From a checkpoint of a small transformer trained on Wikipedia: learned positions.
Each number is 500 + 25 x the weight over the matrix's rms, rounded and kept within 0 to 999. Layers, rows and columns count from 0. Numbers have three digits each.

# layer 3 MLP up, 256x160, rms 0.212, rows 242-255, columns 80-159
497497476448508510488482509462468481491521464499543512499499500461522467498506504515493484507510520488521507478487487473494506539508492520501482455498495514496491476544512479517507491510507490544503512465485488533465522496501504489494461504
529496463539494486513514527491476473513506474492480480502493517538549469457495511491514484495498468487502492502497477491496482533470493553524473502513498513525511469499549503476513506535497523521526491499506480474537491462500506478516495508
479508532512531490535501515525446535517505500474494474471483482465514477514505496494513466472516459520466474505531490517475512513473495525492529508493499527520508466521468515521510510521493486515505513517491494505504496483490472524479556505
485465498463545489509492495552471507443476514499487454531504479478490475527504487530533545509515494485509559476491519493503548482526492493485473495460495477515534534518453537487529494500477517533522527456543491473489488476462495511484507493
466540478506520515503513490514439555500476468470510492458510525508454528514516497470530500451467530519516512529484488508492483539513509485517513461483528516453474533512478518472453471505518480474492524497460494522499491506519499507513496481
532457504520485460491538545470484486476508473456500540469463514506499474481499498508507470527466464578439488461439484473472536536506486495499499513451477434532519485528513461549499431552497496497483428513501488459511513531483503485463486496
480497476484501500503473517498510515504505508538455499493493528536492506529506526531474519486514510467497488534538541495500510497506490485526496497458475460506463482486495474491516569497475545549495479475516466499459467506493487516524471467
474500550504507514549520477468534550541450455492489491530468499507475504504490512510468491522509505517500538494481500529477483518512514520500486485487498475552507505492513513490490477493483547463523498457551511513448502482463499509498482485
475492468496494522487465513508512538479517504510505486522544465482502518515486543514491495513485500522466519509479498500529483535502506526493547536521506508497491564482508502497511491474515528507489524453505524508514509481504512501517497477
476464515524519460575540484520492473496527513474486528477499467467528513498545566505505502482503545523549437475468477518555483491507540540450482467482494499493548532531534437499458489510481467486472480486505502525517527483514482519582517520
515524489522517489472524524505514507515500512470485488524476516526474518508493509496499541469518510516512464507494487488496485493521511472453526481512504497499493497537503508543535477504467522490487457465491466498496470493487516515498498473
483458518523487537478502478531508532465504529500477518491481431480500538490505512427499465525481488531532526507480501510541478510526509562514444477469496532507492516486530478486510495466501519490455489497484478463534521521502447459477504508
525472514523488489525528511476526506530463503498470509558435480542482476496466503526478519552491529510476483516516472540504531500488478509562497493505497543509531497498518484506513507468502482483518519522471530514470505477494500527515489490
514482501496525527472507524509505477529510481516460494490480474475481517499497514486477508480540440502501511494537495491481493562505483472534521476485504481491477499505533512495530489463473525477484511524451508521524546525514491537477498477
# layer 3 MLP down (transposed), 256x160, rms 0.202, rows 242-255, columns 80-159
485502503505469523492508509471472531517516464451550476521482504520497498515465486476517511508512502510500508493497464470470548525501476482482466455477496529491489490470497494511520486469501512528494455459477514546494481449487459506511474490
493484522521488539515510484505534508505481504480461514500497474479474461500470498509475524476508477534494486498516479508534497485487463510534472517533483474542535471504507506465506461478466520476461487505483515499516454515516477506498485491
504524519519539508526469558531488518503496521479513496462483488502548513486510491468502464449483508467487507471496484538456540520516484518496506527518497491478512476486492477475512541493451495485491462463529474503488523492467507496531546517
475503502512541472506522527445510488474459524529483510509524545461538491494511508486522514538506534428548483501475463483482516523480466487494523477460532500528544502507467496493518460493483485517509511443497455499517449499525485504522495495
530484515566495480493470496486507537513514489479488541538450512487500478492478495481526479526505511508494496507533485508514485457468538482523519493476509482504498486515488477467547480481509465494508488517546498455510517466499529502564498483
507488469522467520496507518479503516522456451542524501534481506516517547431493503537531523525540507539500532501458492493461505540493529463469503513500499492491490446500504525487498522469457520524510555552520527485497537541493514509564490509
497536525474532478520494505541439499494489484511519461479484556518510495464535496554536466465466531497501525500551541463512492538497527515539548476472518453476476485500467471456472562510501550465523498477519453549477464486504537484504517460
496492520453473477524456528502533514484504416515455491533518514519495514525466505513425512474499476511495481532514518503476505511457480522534481524481520515511498508484469531487490452548500511513539513526538497444470541434499509491489487446
501476484524521507470489499502524508560469497526510489495544471474485511518454494524481517465566481469450475503502469493513478505493459514512540487506521499481530503505487525494507531497481447494511539485475485488521514494511526500457494451
560523481518531514475451506489522468489553545454523494485551499528496524478497467453495503526523518565512520471547500463426499503486506520454546536507505485524505576503494491514478489492542536516511526476536500519517510485509481512553485482
517535515510512514493527499450504455490538527476471518476472507505520502509492509514512493547496518476483524524474493500516506494462499482470516493518554513463551496521482489451489506518452489503516490481504505471462474479515469527524503488
497479486519495506514456541524509526483491492543511506494534520497519515446514508491513444478520466511512448477538512495524496469488479518505502479444482497526518485490461510510506538533543487467494480530487490490497476484520525498526436507
493509460480513512503498492491522493505497519488493531464452536512518528508491502484471512484524507445470473523536464515461514507475495533490501475508445503441508543494530493484503484467511501523512519477471485501497497475471435530482499525
514510504517468471504506476495499493534516488526510486522522500516503515485499503517524492509486477530505516495516506475519501557506538493483500539490485479526456511490516512487494507434475464523497509464505491499467493514497510522458466465
# layer 3 MLP gate, 256x160, rms 0.22, rows 243-255, columns 80-159
511541459505492471486495525496484507499500495508501496529472541544503498523510489503503461506474512520503481513520473516500482508491507536531501513514500521521486491507512485518506514533529506509512490527509475498497499487514511452528502480
497471476524493485436523463504527504466586483501513503555527532533499534503503472478492517527467522487504526528487482511511525511486541520467441510514489486477525513489509476497487494507500514554521476524514555494500479504483538557502462468
486514516477506478484504480568491500462523481491479502480497459503476470526519516536470513495517453494487515439514561500526493490527504457508457488538480476500466512505453515435499500508517512563489542484520483512526555509450511503487512500
495508455491505513529521496487520508452475466481556522461511536489457537499494490516487542499492514478516506524454478516444499492509548484527535506476505530454467480520494530502485476515467544469511479546470483530467475504524497467485478492
466463472467506549469499535441485512538472491548490488464502503538521467510471460523489523483497498540497511452472460479475547530567471491471490472479500465508469512456484531540506478489532466468506526520479484497468524471500521496521438500
484492459484476511503507494496487510471484450512477504465508476514510471527520509497443502564500483486475514511505514474498516529519514460555550510543484497484431538534481529499509560517514540521487535493532467457458488511517494504456451524
493492461503481471457473486503494495511504518484514507492508462497502512544510488483513489493531549507459515506521514481524519500487480499495488516492481504448505472517489464512507500535520441554454546520487498511540505550536510515481516549
503482508514486494493525465511505480500484485505483498488488522518478472507502464489512505503526513490526483508521508497455502501484480491530487443539487501495505472515485501499464536540498516497528521511501494496487499508471512484468490532
480488485488494524462449487465528520537504440591498497463518509565507528477518545486504538513545496494499508472541546489446582512522482541507514487483505450471507478484476539484457495551509497494531515510494490514542535481498487459480522488
533522522485492489534528507469473448547468488510478540441506498454492473500481470501504506549510509492511543500499552531506513555512505483497487564473490496485488501494520508501455479487525459503542504504503501527505523480570481527491470519
490505523486493523501533514522509479523530489490456555459463494469486547504497545466469497509492548480523552445483542525502514497491459482484491487535548504527460518508541479536492454493514514489441497515503490486521518479514515489502478513
509506491518545525469494457510467498478507480507496506480560526499487504513499534493518554489514443488529520488485525452504456529519517523449486528524510488517487486502454522482492496523515530511503487478526460526541475533519484470531508521
505488475471491479479521507493499478522533459503483504526526501491479499513473537497496485500494508524520524481508483499484500539508519520485527532471462483524493465514467515482473474481448481515538514474490489511525483552494514519525481486